config.toml
n_kv_head = 2
init = "normal"
init_std_down = 0.00229
schedule = "wsd"
dataset = "wikipedia_en"
Each number is 200 + 30 x the weight over its row's rms, rounded and kept within 0 to 999. Layers, rows and columns count from 0. The size before them is the row's rms in percent of the matrix's.

# layer 11 MLP up, 2048x512, rms 0.153, rows 1799-1812, columns 0-255
106,160,195,165,204,170,191,236,213,240,211,203,204,181,206,205,196,218,228,193,150,147,246,222,236,225,202,177,200,178,237,245,222,210,238,186,205,215,214,221,222,154,210,192,239,223,207,145,162,177,150,221,216,212,232,129,181,221,164,243,237,174,223,191,234,199,190,236,219,196,157,245,183,222,178,198,185,146,237,158,194,175,202,184,172,233,227,215,200,197,223,213,187,238,193,188,232,169,214,153,204,190,209,256,230,150,183,161,196,280,224,241,197,216,177,207,223,146,188,209,204,222,176,209,244,176,184,163,188,191,194,158,212,203,236,199,246,172,222,181,201,219,173,219,179,156,167,112,242,211,207,213,238,190,274,235,211,170,170,221,191,138,195,99,226,184,221,142,169,212,177,194,214,226,195,214,246,169,188,246,209,186,247,204,188,175,224,215,235,165,185,213,198,217,179,192,199,154,189,189,205,217,199,225,252,144,217,145,214,183,198,160,244,172,168,231,231,246,176,184,155,170,195,227,162,187,255,163,135,160,195,220,196,222,161,180,210,186,218,243,212,199,176,197,234,156,128,172,235,148,215,197,187,228,186,237,166
106,216,255,211,195,207,222,186,198,251,165,206,202,227,207,156,213,304,259,158,187,181,192,223,228,220,183,117,193,227,170,145,197,205,170,232,237,191,191,236,171,179,198,182,201,239,217,249,172,216,173,209,202,173,188,179,213,192,170,210,194,235,179,187,257,139,207,191,213,206,207,216,147,249,238,237,208,221,216,204,187,260,159,166,191,233,227,176,198,157,264,174,184,121,208,182,214,158,175,208,175,201,217,191,195,148,177,191,190,170,193,217,186,225,228,229,195,183,209,241,168,146,196,196,195,262,252,131,198,158,201,211,180,205,234,178,184,203,211,250,220,203,190,172,234,182,241,208,215,154,242,241,199,186,210,270,228,206,223,177,226,193,212,232,161,242,202,167,160,179,231,205,255,213,250,193,176,151,158,218,201,248,171,244,257,205,238,217,251,206,174,203,224,172,241,179,147,232,203,278,143,210,181,204,173,205,210,228,221,264,204,138,178,195,191,185,217,222,216,184,153,220,209,184,186,212,176,209,201,197,228,203,249,196,190,243,202,210,176,231,177,163,181,207,178,201,211,204,167,189,214,199,242,188,197,159,226
092,210,245,167,229,221,193,191,182,190,174,198,183,202,212,125,222,232,209,207,216,176,237,155,158,229,242,254,227,206,191,204,188,254,188,224,163,217,242,197,223,193,197,224,179,124,166,198,182,218,219,230,248,175,201,184,143,281,244,196,215,211,146,165,238,220,212,232,233,150,223,197,155,231,150,225,198,207,203,205,191,180,205,143,251,165,206,209,191,181,175,239,190,152,194,189,187,183,203,181,194,174,234,229,221,220,201,184,204,144,236,181,213,194,200,178,223,240,179,184,252,221,194,202,190,186,173,243,159,245,267,237,172,156,272,160,139,199,205,152,197,223,183,174,185,181,193,215,256,194,221,174,163,193,221,163,220,185,221,218,202,201,227,200,260,129,179,206,236,182,217,158,198,216,196,197,194,219,243,137,214,182,198,196,168,208,208,203,172,258,142,232,186,182,195,163,216,221,189,242,189,204,185,218,213,179,191,222,236,211,219,198,226,197,219,239,223,228,254,215,194,235,184,168,199,192,233,217,200,184,210,148,251,191,190,190,183,209,183,225,191,184,188,202,192,240,213,215,195,173,199,190,262,215,229,207,184
108,179,248,138,231,234,171,189,165,215,259,206,165,181,204,218,181,164,221,222,150,283,242,141,246,172,224,255,242,200,192,194,163,189,218,218,222,195,148,207,244,210,166,159,209,201,226,186,159,189,241,226,157,208,170,256,184,225,175,194,233,161,227,137,175,172,178,246,228,264,259,211,190,199,232,203,157,198,185,199,200,241,131,205,207,169,221,212,244,167,219,252,218,188,166,189,195,155,185,183,218,258,182,240,155,192,222,181,167,178,199,197,182,210,221,205,244,216,236,165,247,203,201,184,233,214,187,148,163,258,203,187,209,245,239,227,240,141,192,214,140,188,178,193,192,233,155,247,211,204,217,168,192,235,227,236,155,194,177,200,192,202,219,149,210,251,242,180,155,210,200,225,170,211,190,206,157,193,209,218,182,242,166,220,247,218,200,190,170,152,201,199,220,192,192,165,185,186,198,267,184,211,180,232,236,198,255,197,226,226,231,180,218,187,153,227,180,244,185,212,177,160,218,234,255,187,196,176,179,230,165,199,199,196,192,196,209,173,204,210,176,209,196,214,216,208,220,172,144,139,207,201,191,233,208,159,203
092,265,206,168,163,195,214,254,204,206,215,191,129,220,241,155,240,186,166,177,160,179,268,199,228,171,191,189,190,214,173,207,198,203,210,196,221,187,212,170,169,217,220,242,163,192,269,193,190,194,140,211,206,231,193,225,191,192,151,239,174,224,193,249,206,197,157,186,248,211,185,165,240,176,192,217,201,179,236,215,186,176,166,176,235,224,140,224,204,194,125,187,201,200,176,166,220,251,207,227,177,187,200,217,215,233,247,190,209,133,252,241,231,195,158,204,187,241,158,185,191,173,191,188,223,262,242,220,205,193,166,258,205,186,230,235,134,230,196,204,175,190,203,172,153,181,165,215,203,180,171,238,196,197,181,249,177,231,177,183,208,244,170,189,170,202,231,213,158,227,247,214,208,160,180,189,193,176,173,175,232,218,237,180,176,176,174,205,219,178,197,218,182,215,227,181,190,230,175,205,171,204,177,165,181,240,208,246,175,195,204,200,163,211,170,228,196,193,213,190,135,246,190,218,218,155,246,180,233,215,192,279,177,236,234,198,193,149,241,239,152,279,191,179,154,171,235,179,204,194,230,221,112,204,217,241,178
091,188,231,192,198,195,227,148,204,210,231,169,227,212,207,192,214,223,186,174,161,217,250,177,209,145,223,180,174,198,159,216,136,186,225,252,180,210,204,242,173,177,194,248,210,227,225,178,183,194,212,171,225,247,217,171,222,159,165,224,198,203,185,236,126,207,209,230,259,177,198,139,194,185,205,278,192,168,231,160,211,180,197,198,212,202,247,241,200,230,210,178,163,163,198,182,231,192,175,166,190,206,176,214,210,210,224,227,179,206,170,209,201,253,189,186,196,153,254,236,193,236,232,212,168,275,150,186,179,153,213,200,229,213,212,223,174,253,163,197,241,188,226,180,186,179,218,150,178,255,261,199,189,195,222,245,155,168,182,214,214,247,222,195,227,162,225,280,199,225,110,213,235,263,173,248,187,218,205,173,176,213,164,222,272,154,148,212,253,203,247,217,183,185,221,208,189,192,209,210,179,186,214,204,225,201,205,214,158,208,232,231,229,226,220,183,184,200,252,173,234,169,218,233,221,172,189,190,188,187,181,211,209,178,228,163,217,186,216,236,168,172,183,254,249,214,202,194,218,191,167,207,226,194,169,232,172
097,237,195,225,239,212,178,171,132,222,255,164,154,212,153,183,194,159,225,226,287,301,162,238,196,246,203,189,231,187,240,225,190,196,194,178,200,170,224,241,195,183,171,177,178,227,233,203,161,196,193,230,174,222,245,233,155,203,143,189,199,237,229,219,239,190,193,162,225,175,198,237,190,150,246,236,219,197,203,206,255,183,254,192,260,194,180,237,233,218,203,186,232,184,179,149,223,286,199,214,175,202,243,215,130,194,258,165,202,228,186,167,201,232,213,190,196,250,213,246,175,237,222,164,231,231,167,212,241,202,222,206,247,197,248,174,203,161,167,177,227,185,175,177,201,250,216,203,193,182,224,198,225,160,160,238,197,211,191,182,225,209,249,201,203,198,201,184,237,186,204,179,219,203,216,240,212,156,181,231,226,243,220,206,197,143,163,231,187,215,184,198,233,216,235,254,248,173,238,185,217,258,101,181,221,197,200,240,218,195,180,225,147,211,201,172,154,170,212,190,209,241,267,168,241,148,186,201,228,218,199,175,234,229,198,197,213,188,199,199,174,152,201,186,227,195,227,197,191,229,159,175,170,246,200,185,162
100,244,236,205,196,212,203,214,263,216,207,194,183,172,156,193,199,199,243,180,158,235,207,169,151,208,163,153,214,163,173,181,217,167,157,223,239,229,188,198,223,190,221,222,255,232,220,196,238,167,188,242,215,185,212,168,203,166,144,185,172,213,190,203,256,252,201,168,199,174,127,185,210,169,203,205,195,235,214,174,174,233,227,186,206,163,187,152,206,234,182,255,170,182,192,208,179,169,234,179,234,160,195,169,194,218,254,235,225,255,194,170,218,186,182,164,232,226,219,210,212,153,144,202,195,219,195,178,219,175,203,206,252,272,191,226,200,225,114,244,218,195,245,172,216,165,176,204,221,176,172,203,179,207,189,179,189,270,150,176,206,204,214,185,181,206,174,227,194,252,194,163,201,191,180,189,153,207,225,232,247,185,230,201,177,154,199,208,255,195,137,177,189,213,236,245,231,171,205,225,238,210,192,194,190,173,153,201,183,213,263,194,290,131,203,174,230,197,218,210,270,179,174,213,205,176,174,231,165,234,210,199,220,160,227,212,184,177,171,191,208,195,170,164,246,221,215,187,268,223,228,193,239,190,204,210,146
097,184,228,236,215,152,193,241,265,238,209,222,178,185,221,166,182,170,232,206,184,238,241,214,178,226,216,220,167,219,221,198,198,209,191,204,176,220,196,226,216,212,146,174,166,198,206,182,229,193,234,176,132,226,198,178,232,179,169,167,218,185,142,225,227,200,132,168,138,209,228,175,297,205,187,220,169,188,188,196,172,217,241,152,188,188,155,179,225,180,160,186,202,184,209,185,274,223,197,203,181,203,210,209,236,182,118,167,224,204,253,232,214,202,225,217,189,182,163,173,239,192,223,151,176,217,191,187,195,190,172,212,177,180,226,196,239,185,198,201,135,182,226,240,188,183,219,205,206,184,207,197,192,221,226,223,131,204,253,255,167,234,184,224,208,213,143,188,237,195,239,284,184,165,217,207,181,182,183,258,167,209,195,164,181,194,256,231,196,221,227,163,226,187,205,221,250,219,181,184,182,240,109,167,223,129,189,234,240,199,233,188,179,219,163,221,277,238,230,250,242,200,181,208,222,191,212,223,197,185,233,196,198,187,191,175,256,226,170,182,177,151,197,226,240,201,179,225,183,205,170,224,165,112,182,224,181
108,209,227,157,230,207,200,206,168,176,187,262,211,179,188,210,240,237,208,201,202,194,218,197,220,241,200,188,215,178,244,168,188,213,234,159,236,172,206,168,179,234,183,216,232,162,171,228,111,249,193,175,217,197,212,238,125,244,224,208,211,135,181,185,133,188,165,243,241,184,209,170,228,148,229,218,215,210,201,221,183,164,220,156,181,171,240,211,225,183,238,198,174,213,183,163,230,212,194,158,227,256,198,205,168,210,230,210,176,211,231,183,227,190,202,217,246,237,204,229,261,192,207,166,200,240,232,177,173,211,246,181,186,178,205,171,169,238,205,190,220,218,173,220,183,191,219,189,239,154,177,207,224,217,221,220,248,170,133,244,148,157,182,182,202,198,151,255,294,232,202,201,171,198,203,223,214,169,206,170,159,191,230,234,147,159,116,163,206,204,218,203,246,180,223,214,203,199,212,166,212,230,196,186,222,158,184,189,224,171,199,207,120,156,207,190,149,197,205,189,192,145,169,216,143,212,240,181,203,120,213,210,192,170,215,211,184,181,188,219,192,208,191,178,210,225,173,267,198,203,125,196,180,225,158,173,261
109,163,225,187,198,119,189,244,196,128,208,187,218,213,193,168,188,205,215,262,207,180,174,213,247,175,214,265,186,196,221,180,186,189,215,220,218,237,204,216,219,170,210,175,202,238,174,211,220,164,199,192,183,221,183,203,231,166,229,164,210,205,182,228,225,239,167,186,217,187,207,161,192,154,239,210,198,167,178,221,206,192,190,224,232,213,157,193,157,222,229,217,166,189,252,231,197,249,198,199,183,181,253,189,190,190,204,191,113,177,166,198,192,243,215,182,251,238,211,159,259,230,188,161,240,138,225,251,177,220,230,200,177,208,231,135,200,134,178,296,194,212,211,223,168,193,200,225,260,230,246,156,219,194,193,230,221,259,196,212,188,180,192,198,177,178,241,195,214,188,184,154,212,176,215,232,213,223,189,216,232,217,164,208,232,172,147,228,162,212,175,210,211,189,203,171,168,219,217,217,174,185,195,142,222,240,216,184,159,199,234,202,168,200,158,184,234,200,233,169,175,219,237,182,171,188,205,160,244,223,173,183,235,185,186,233,255,188,215,202,192,197,199,160,131,188,180,268,217,236,211,195,180,126,177,145,183
102,210,165,205,195,189,201,195,243,214,224,209,177,187,181,200,182,205,158,138,221,182,195,238,201,199,227,157,208,166,191,247,207,160,175,128,207,203,160,184,194,218,209,202,192,213,234,190,216,184,156,210,147,233,238,182,198,223,193,207,195,185,136,213,253,173,247,174,201,246,236,270,234,200,161,225,195,185,192,179,215,187,208,248,231,190,173,195,227,178,226,234,195,202,153,187,165,144,246,193,208,167,168,194,199,233,230,213,215,227,229,232,183,203,140,190,228,205,165,214,157,228,174,202,158,175,216,193,214,283,239,200,161,248,225,204,248,190,225,158,140,261,197,146,197,177,195,194,176,166,175,175,210,171,294,183,199,155,153,212,208,204,208,199,232,211,173,172,179,228,160,229,210,202,211,238,198,185,196,249,191,126,163,163,215,223,197,196,189,118,178,128,192,171,187,208,201,194,194,220,175,223,205,221,203,207,170,227,219,163,216,186,215,248,196,205,195,243,203,248,171,206,220,176,130,199,177,206,164,181,176,235,193,175,179,247,232,190,197,225,141,252,266,202,178,194,201,190,184,209,214,196,266,186,228,216,218
101,193,211,166,262,168,171,207,194,220,182,249,215,154,168,175,212,225,189,231,223,195,220,224,249,219,225,191,210,244,183,184,164,203,202,195,145,225,183,204,196,229,166,195,171,218,205,194,252,184,254,201,201,232,193,185,187,259,184,91,205,219,200,177,162,186,227,205,201,236,144,197,216,237,225,221,196,229,147,175,216,163,205,204,259,170,120,172,158,221,208,264,219,156,199,162,242,184,173,213,251,170,192,241,233,188,228,272,222,177,221,180,222,199,241,161,208,188,188,224,178,177,234,187,196,214,180,233,185,183,195,146,173,210,187,159,196,220,196,165,167,217,164,221,297,193,185,223,227,196,188,211,202,195,142,146,219,218,209,218,264,175,200,213,203,193,156,237,204,221,182,213,200,202,187,269,188,242,183,188,242,196,176,170,284,219,207,183,201,135,187,190,189,192,219,217,239,199,260,197,151,165,222,224,232,236,237,186,229,187,227,169,144,188,184,207,176,169,189,229,209,193,196,196,183,168,245,224,169,241,245,209,214,238,229,187,212,188,187,184,175,168,232,221,246,186,229,181,223,214,159,183,152,175,175,152,167
097,160,212,200,227,183,242,184,230,183,181,183,218,172,189,192,184,177,194,199,181,140,217,211,241,208,249,183,220,208,236,158,209,238,267,175,165,227,190,194,159,229,221,179,191,216,160,196,210,159,227,179,137,236,172,164,249,186,188,130,244,221,221,201,249,198,165,234,185,208,167,166,161,165,273,208,221,180,207,222,192,215,234,283,254,182,202,235,165,139,195,225,170,196,191,156,245,217,170,204,232,170,154,186,209,217,207,202,196,181,193,213,186,249,214,230,102,203,212,181,206,179,223,148,178,170,241,209,222,228,159,205,238,212,128,203,247,184,270,203,202,219,212,212,225,170,218,206,189,189,196,221,205,215,134,212,213,172,171,153,192,133,188,194,197,218,170,161,220,193,196,227,216,151,279,213,224,224,222,157,157,170,205,171,215,252,196,180,179,244,184,193,218,252,202,180,154,230,192,237,199,196,204,232,210,165,187,255,252,229,205,214,206,211,145,181,157,217,208,178,201,204,200,222,208,149,225,238,230,225,223,156,192,177,167,252,166,198,159,164,142,230,213,197,217,194,204,202,215,175,178,180,256,211,214,147,218
# layer 11 MLP down (transposed), 2048x512, rms 0.154, rows 1799-1811, columns 0-255
103,216,207,182,194,221,262,189,165,231,210,187,260,219,221,260,234,176,204,193,226,222,220,168,217,208,198,164,191,217,233,171,176,211,209,177,205,197,242,226,199,227,245,188,211,221,205,226,117,172,185,196,180,185,242,217,175,185,195,202,201,203,142,149,164,207,180,182,209,224,181,208,206,147,215,219,175,240,172,172,194,225,211,179,205,216,181,195,190,208,131,223,214,215,199,237,165,210,226,274,241,156,199,165,184,176,173,240,159,178,201,200,163,166,260,159,177,216,229,174,206,186,133,182,189,200,187,135,218,203,212,208,220,199,226,190,205,135,168,172,186,156,156,236,171,203,242,197,204,155,201,245,190,232,226,237,150,161,201,202,173,209,202,227,196,253,205,219,201,194,203,212,228,176,190,172,147,201,172,230,147,200,176,239,166,123,174,175,199,231,96,170,193,213,156,221,174,201,169,225,229,172,226,218,146,194,193,203,222,249,206,200,175,207,183,184,180,207,255,230,178,196,241,165,191,176,282,200,205,191,262,238,194,220,278,173,165,161,113,135,158,197,152,208,171,187,174,233,117,234,159,201,279,177,218,202,225
108,151,200,191,173,186,260,196,190,216,160,184,197,201,212,174,266,241,177,145,205,216,248,181,195,180,211,180,219,171,212,185,186,222,229,202,180,223,208,250,213,182,206,215,185,228,174,200,202,232,240,245,199,227,218,146,207,205,144,222,215,235,218,140,184,212,213,198,156,199,183,161,198,234,161,205,138,177,262,209,185,188,179,176,178,203,192,216,216,231,239,188,179,201,215,224,162,175,211,162,217,202,206,196,231,240,254,183,204,234,204,201,201,209,278,150,265,163,275,196,201,177,203,156,219,210,235,155,220,169,208,176,178,245,194,196,208,182,209,252,178,226,255,177,259,159,208,207,156,192,244,158,150,208,177,258,210,231,161,166,181,201,239,193,187,225,199,230,196,206,135,206,182,196,247,226,153,201,198,221,151,204,195,215,202,175,278,234,202,265,189,198,133,223,230,218,167,162,144,178,181,124,259,208,194,215,185,230,170,261,219,232,219,215,191,207,166,193,211,203,233,155,235,211,176,214,223,179,196,202,249,224,204,210,213,148,288,188,159,196,235,153,174,183,175,171,170,199,186,218,184,267,197,202,239,187,174
099,216,216,164,185,221,249,144,289,227,194,219,242,187,186,217,200,182,235,211,174,253,191,212,228,211,210,229,225,219,159,165,202,230,212,211,152,205,286,205,189,222,225,196,240,148,158,167,213,232,150,191,175,220,216,146,238,221,217,204,175,193,229,209,179,245,171,169,140,160,198,205,159,220,225,225,163,230,206,226,163,233,195,183,180,155,250,204,204,256,186,147,167,200,177,205,253,247,204,182,211,257,218,196,188,186,183,122,155,234,178,210,139,170,245,227,213,216,240,215,210,144,149,168,186,189,241,227,235,223,249,216,240,215,294,208,197,190,212,190,235,181,193,179,194,207,139,206,157,197,191,200,157,185,179,122,229,129,140,236,220,224,197,205,205,200,250,187,171,218,191,167,191,171,239,219,174,168,165,188,190,159,237,247,198,256,195,207,211,159,139,220,186,204,225,182,180,170,186,217,149,169,232,185,185,226,177,199,210,222,258,229,242,191,217,201,249,216,219,234,194,193,219,181,182,172,171,211,208,221,255,204,228,202,204,185,171,240,171,240,227,237,164,224,223,222,161,233,223,180,223,152,179,154,224,165,136
110,178,186,196,206,181,190,235,207,192,180,239,164,208,154,232,164,208,203,221,213,218,195,204,215,228,164,215,227,179,210,144,217,261,194,142,207,220,211,201,219,167,198,191,277,236,205,209,234,174,187,207,203,161,232,235,281,187,186,187,139,190,200,224,182,185,264,218,151,175,207,235,228,235,231,230,165,209,225,219,245,171,197,199,144,231,196,190,199,207,226,145,176,176,200,222,245,195,264,192,210,191,190,195,170,151,165,215,201,187,180,233,197,190,207,191,180,192,193,133,226,266,173,200,196,191,148,200,218,219,234,180,184,225,214,220,218,190,176,163,204,191,106,225,210,197,208,190,191,205,246,92,202,235,215,213,225,185,261,202,220,243,176,227,258,210,175,197,194,202,154,175,232,185,235,178,222,195,207,184,252,221,221,193,220,189,180,204,200,167,246,227,252,185,177,159,250,156,235,251,194,235,239,180,160,141,229,182,217,157,191,239,167,159,234,220,182,169,191,184,236,165,173,237,180,186,152,168,149,228,150,178,181,205,224,186,203,220,221,181,182,163,193,214,196,208,137,274,203,177,200,196,183,191,210,233,217
093,224,223,213,194,278,240,225,250,225,221,171,225,195,242,192,176,224,235,250,250,199,196,187,152,227,198,194,209,130,194,208,207,231,191,216,207,195,187,218,159,225,224,212,207,200,178,174,208,219,205,253,220,203,144,183,195,205,187,137,191,182,202,250,215,233,186,201,180,241,193,215,194,175,186,168,205,219,180,191,238,191,194,200,196,190,179,186,213,190,215,257,185,154,218,242,157,248,224,239,252,164,203,140,222,220,181,213,209,158,203,199,200,246,204,225,196,186,191,182,228,191,153,217,230,221,174,201,202,215,186,180,217,173,240,200,217,203,183,211,164,177,220,244,162,244,239,184,203,244,190,199,186,206,170,162,190,204,187,191,187,229,267,238,192,206,192,176,185,167,213,182,228,235,202,255,201,180,204,182,164,207,195,195,216,242,259,228,204,250,170,177,288,260,176,207,192,228,162,234,214,209,246,242,197,202,248,181,204,212,198,161,188,229,207,198,174,227,167,202,220,224,262,207,168,175,235,169,166,167,235,236,166,220,248,250,251,194,203,158,229,191,247,192,233,197,134,262,239,150,213,172,233,194,216,188,243
098,183,190,212,260,269,160,184,153,184,218,205,207,189,169,182,273,175,223,133,170,200,229,246,205,171,201,197,161,180,203,216,173,219,202,230,193,186,182,180,170,238,188,207,210,148,234,210,168,174,173,201,152,152,173,198,207,170,178,191,192,167,192,237,175,197,241,231,201,131,200,211,236,210,137,221,176,203,209,195,195,198,246,206,229,235,221,256,157,170,247,196,268,194,176,169,195,146,196,170,211,220,222,161,212,171,226,201,214,199,256,205,208,185,220,218,158,234,160,241,276,187,182,186,204,234,154,194,193,219,165,212,204,190,180,131,187,249,169,258,217,222,165,246,127,198,194,206,207,204,194,193,219,191,185,224,221,177,246,234,240,175,194,210,232,224,218,229,202,221,175,215,221,146,173,160,152,210,226,220,197,278,210,190,196,149,210,273,181,280,171,139,219,171,226,205,226,195,184,169,196,187,273,175,188,225,194,211,238,229,207,151,209,175,221,209,244,210,238,118,194,211,181,205,192,175,203,231,144,227,166,195,216,146,209,191,197,222,195,208,170,171,229,186,189,215,200,215,193,188,178,244,171,215,200,225,205
090,269,237,212,219,194,185,242,183,182,210,218,227,185,199,187,177,200,204,185,201,215,180,197,187,222,210,231,205,232,197,231,215,210,188,159,103,191,221,185,173,213,182,231,232,211,217,251,200,208,213,173,198,210,228,200,235,161,82,153,200,191,173,264,254,211,202,203,217,188,171,181,194,172,205,188,244,195,216,233,244,174,182,228,215,187,167,188,172,204,212,207,209,228,179,226,170,211,186,203,186,170,198,174,184,208,180,183,206,161,256,209,174,171,223,193,186,206,203,187,222,150,220,172,169,180,215,181,201,156,240,178,208,185,201,120,234,150,203,205,187,193,206,187,194,211,159,200,201,249,221,187,217,200,224,148,180,196,189,214,173,244,167,208,195,219,189,193,231,169,152,199,187,213,224,235,257,206,243,187,198,246,241,210,170,212,231,200,214,223,161,218,193,217,198,217,273,222,224,231,195,234,209,201,180,240,209,155,205,229,214,163,251,172,202,187,223,164,219,188,214,229,205,241,184,208,183,198,189,201,206,157,236,163,231,222,200,162,194,174,170,174,183,212,200,162,223,204,202,174,208,183,184,201,197,196,177
103,207,220,128,219,191,230,219,266,192,260,270,182,237,133,193,197,166,233,258,211,210,163,187,167,209,194,199,194,213,179,175,204,244,163,145,200,234,178,213,164,168,213,229,203,204,216,149,163,194,264,263,229,223,216,195,199,197,151,204,169,210,206,188,199,220,170,219,195,160,224,204,178,216,230,145,227,201,194,243,219,207,192,183,237,195,190,139,196,172,164,225,226,199,220,237,185,188,211,169,183,178,230,258,210,216,209,175,209,236,115,182,219,226,296,231,216,240,161,201,167,223,202,243,177,183,205,142,243,197,197,168,193,201,258,194,219,235,206,189,230,187,203,190,184,188,207,160,183,241,159,183,222,234,219,197,169,226,117,203,191,231,265,216,171,153,205,179,205,196,194,201,209,185,204,203,195,196,213,215,179,232,206,194,168,231,228,249,201,174,181,188,201,189,223,255,224,193,184,216,212,202,215,198,228,218,152,186,175,210,209,200,231,164,205,163,195,200,216,200,146,237,311,203,193,232,192,207,229,211,237,232,192,226,218,238,190,189,259,201,194,204,174,187,214,236,163,199,253,152,213,149,174,173,200,202,227
102,210,191,209,215,216,184,210,175,250,168,193,265,247,178,176,207,146,181,179,223,179,209,208,232,243,240,223,198,265,175,186,264,193,206,239,213,182,225,206,197,206,143,166,232,174,182,207,215,143,231,180,197,228,205,205,181,157,235,211,202,235,218,212,212,203,211,191,186,215,161,176,208,179,175,186,202,204,176,174,259,247,205,199,186,131,170,163,185,182,223,220,189,209,193,238,164,234,190,185,154,193,176,218,117,237,197,171,166,162,252,183,266,199,218,164,173,215,177,211,192,189,223,230,161,202,181,208,222,187,202,177,147,206,197,172,213,198,246,176,151,184,207,226,204,279,163,201,213,158,216,171,272,141,217,220,195,196,226,209,190,203,205,237,163,208,193,247,182,172,166,201,154,225,183,173,133,156,154,144,182,204,209,209,236,234,230,162,203,213,226,235,179,213,189,225,197,242,247,196,214,190,152,195,190,218,168,209,215,191,182,186,188,210,226,223,183,236,220,167,212,226,234,199,182,245,222,241,197,226,212,196,184,172,195,180,147,237,188,209,251,149,210,225,187,231,208,179,177,185,188,211,155,194,225,221,244
109,221,169,249,242,191,187,207,142,203,138,188,207,173,180,153,227,142,154,203,231,212,191,188,188,176,286,228,183,251,210,202,222,229,211,202,225,177,216,180,181,221,229,226,186,201,178,167,207,197,157,184,154,213,199,203,169,184,165,241,205,159,209,164,225,223,128,203,169,193,184,206,161,205,204,184,151,181,196,184,192,165,238,190,193,187,223,207,184,211,191,150,231,213,179,162,152,173,236,219,199,223,200,187,181,170,216,195,174,222,217,161,213,231,173,230,169,165,182,217,229,227,210,246,191,212,248,165,197,181,255,186,149,254,159,182,261,179,235,210,203,150,192,266,145,200,134,174,200,179,263,198,193,226,231,190,252,195,171,269,223,214,192,196,211,264,151,185,223,176,230,243,239,223,178,196,243,235,148,189,174,205,161,190,167,165,156,205,170,220,192,198,172,199,200,199,152,187,202,188,201,153,201,161,195,275,285,168,203,213,170,201,207,171,236,184,135,186,197,147,227,185,161,206,215,237,207,267,266,238,217,169,222,185,197,209,201,201,208,197,204,188,201,190,212,195,199,196,207,143,211,173,212,195,229,150,257
106,145,266,207,204,216,228,180,233,177,206,205,220,178,170,165,147,192,141,179,164,173,237,214,232,193,214,213,180,168,207,188,209,217,205,156,128,185,186,181,186,232,187,184,227,181,199,191,220,207,248,189,240,142,181,155,233,225,132,177,211,185,237,190,252,253,191,194,195,176,169,212,217,223,247,229,172,237,250,221,223,200,240,158,169,220,227,220,213,193,209,188,173,208,163,210,213,195,216,207,222,183,198,181,191,166,222,192,215,230,221,204,219,251,192,186,240,191,248,226,167,186,197,218,195,239,257,222,180,157,236,213,232,218,201,215,223,158,153,187,190,199,258,189,188,187,204,208,236,186,245,208,212,185,135,185,181,244,149,217,210,190,199,178,211,165,231,163,196,174,213,211,209,230,162,154,221,197,232,206,266,230,176,253,169,253,112,168,244,237,194,173,181,251,214,203,164,282,216,169,229,157,205,176,165,247,179,245,201,200,211,159,224,203,191,250,188,151,206,191,162,272,198,192,192,154,176,193,192,254,236,206,195,176,193,192,231,210,198,188,200,172,244,221,222,226,217,240,237,209,176,118,224,204,180,234,229
104,217,217,238,202,238,198,143,211,216,206,156,226,131,253,145,172,182,185,181,156,220,159,210,194,208,209,193,203,166,185,187,208,156,212,166,205,201,170,211,209,175,173,140,193,156,265,180,207,176,187,193,218,170,217,181,226,228,181,209,214,214,189,228,139,249,217,223,210,237,242,226,177,194,231,141,184,213,215,217,249,148,236,183,235,196,229,242,234,225,225,242,199,214,163,212,134,147,187,233,259,173,182,189,185,246,211,215,240,197,240,210,260,130,170,237,198,152,265,189,168,226,203,219,151,177,199,198,175,213,135,229,214,182,208,235,215,167,185,186,211,183,215,187,225,223,121,216,220,219,211,261,192,213,232,245,188,188,176,219,247,183,183,142,143,193,203,183,173,171,244,177,203,220,143,228,201,220,126,207,137,164,114,167,200,252,205,218,217,190,185,176,254,214,169,239,250,233,191,136,181,172,231,219,231,199,223,213,189,196,240,235,226,163,222,170,198,153,227,205,160,232,264,259,239,214,175,201,227,171,217,234,213,191,191,219,152,238,147,218,224,187,276,167,179,169,200,184,213,185,239,159,209,191,204,199,200
104,255,199,260,244,186,206,217,179,210,184,209,185,181,197,220,269,274,216,205,185,183,173,181,207,173,187,236,211,178,164,231,134,219,176,221,211,230,199,174,244,242,178,300,226,212,184,215,216,154,153,194,284,246,202,209,194,163,169,170,187,264,219,220,166,245,216,180,240,209,208,186,177,195,254,209,196,209,211,203,153,199,224,206,184,206,238,221,194,205,185,225,256,232,230,225,182,175,230,181,168,179,268,209,205,157,192,222,208,220,175,199,202,151,218,186,218,203,166,199,222,240,218,218,197,163,170,201,156,160,241,200,182,196,176,197,232,174,175,181,257,201,170,213,175,182,164,148,256,138,157,143,152,212,175,220,154,209,228,161,286,196,207,176,175,182,160,182,186,179,155,183,175,193,223,197,210,183,190,152,200,247,177,148,196,169,214,165,192,244,186,137,197,191,200,236,204,226,163,247,220,152,175,156,196,204,180,233,200,155,199,190,135,160,207,189,214,235,194,201,183,253,216,223,203,189,170,255,195,224,137,182,252,198,218,225,198,157,238,226,212,195,209,180,177,175,207,244,182,164,210,181,264,202,177,208,176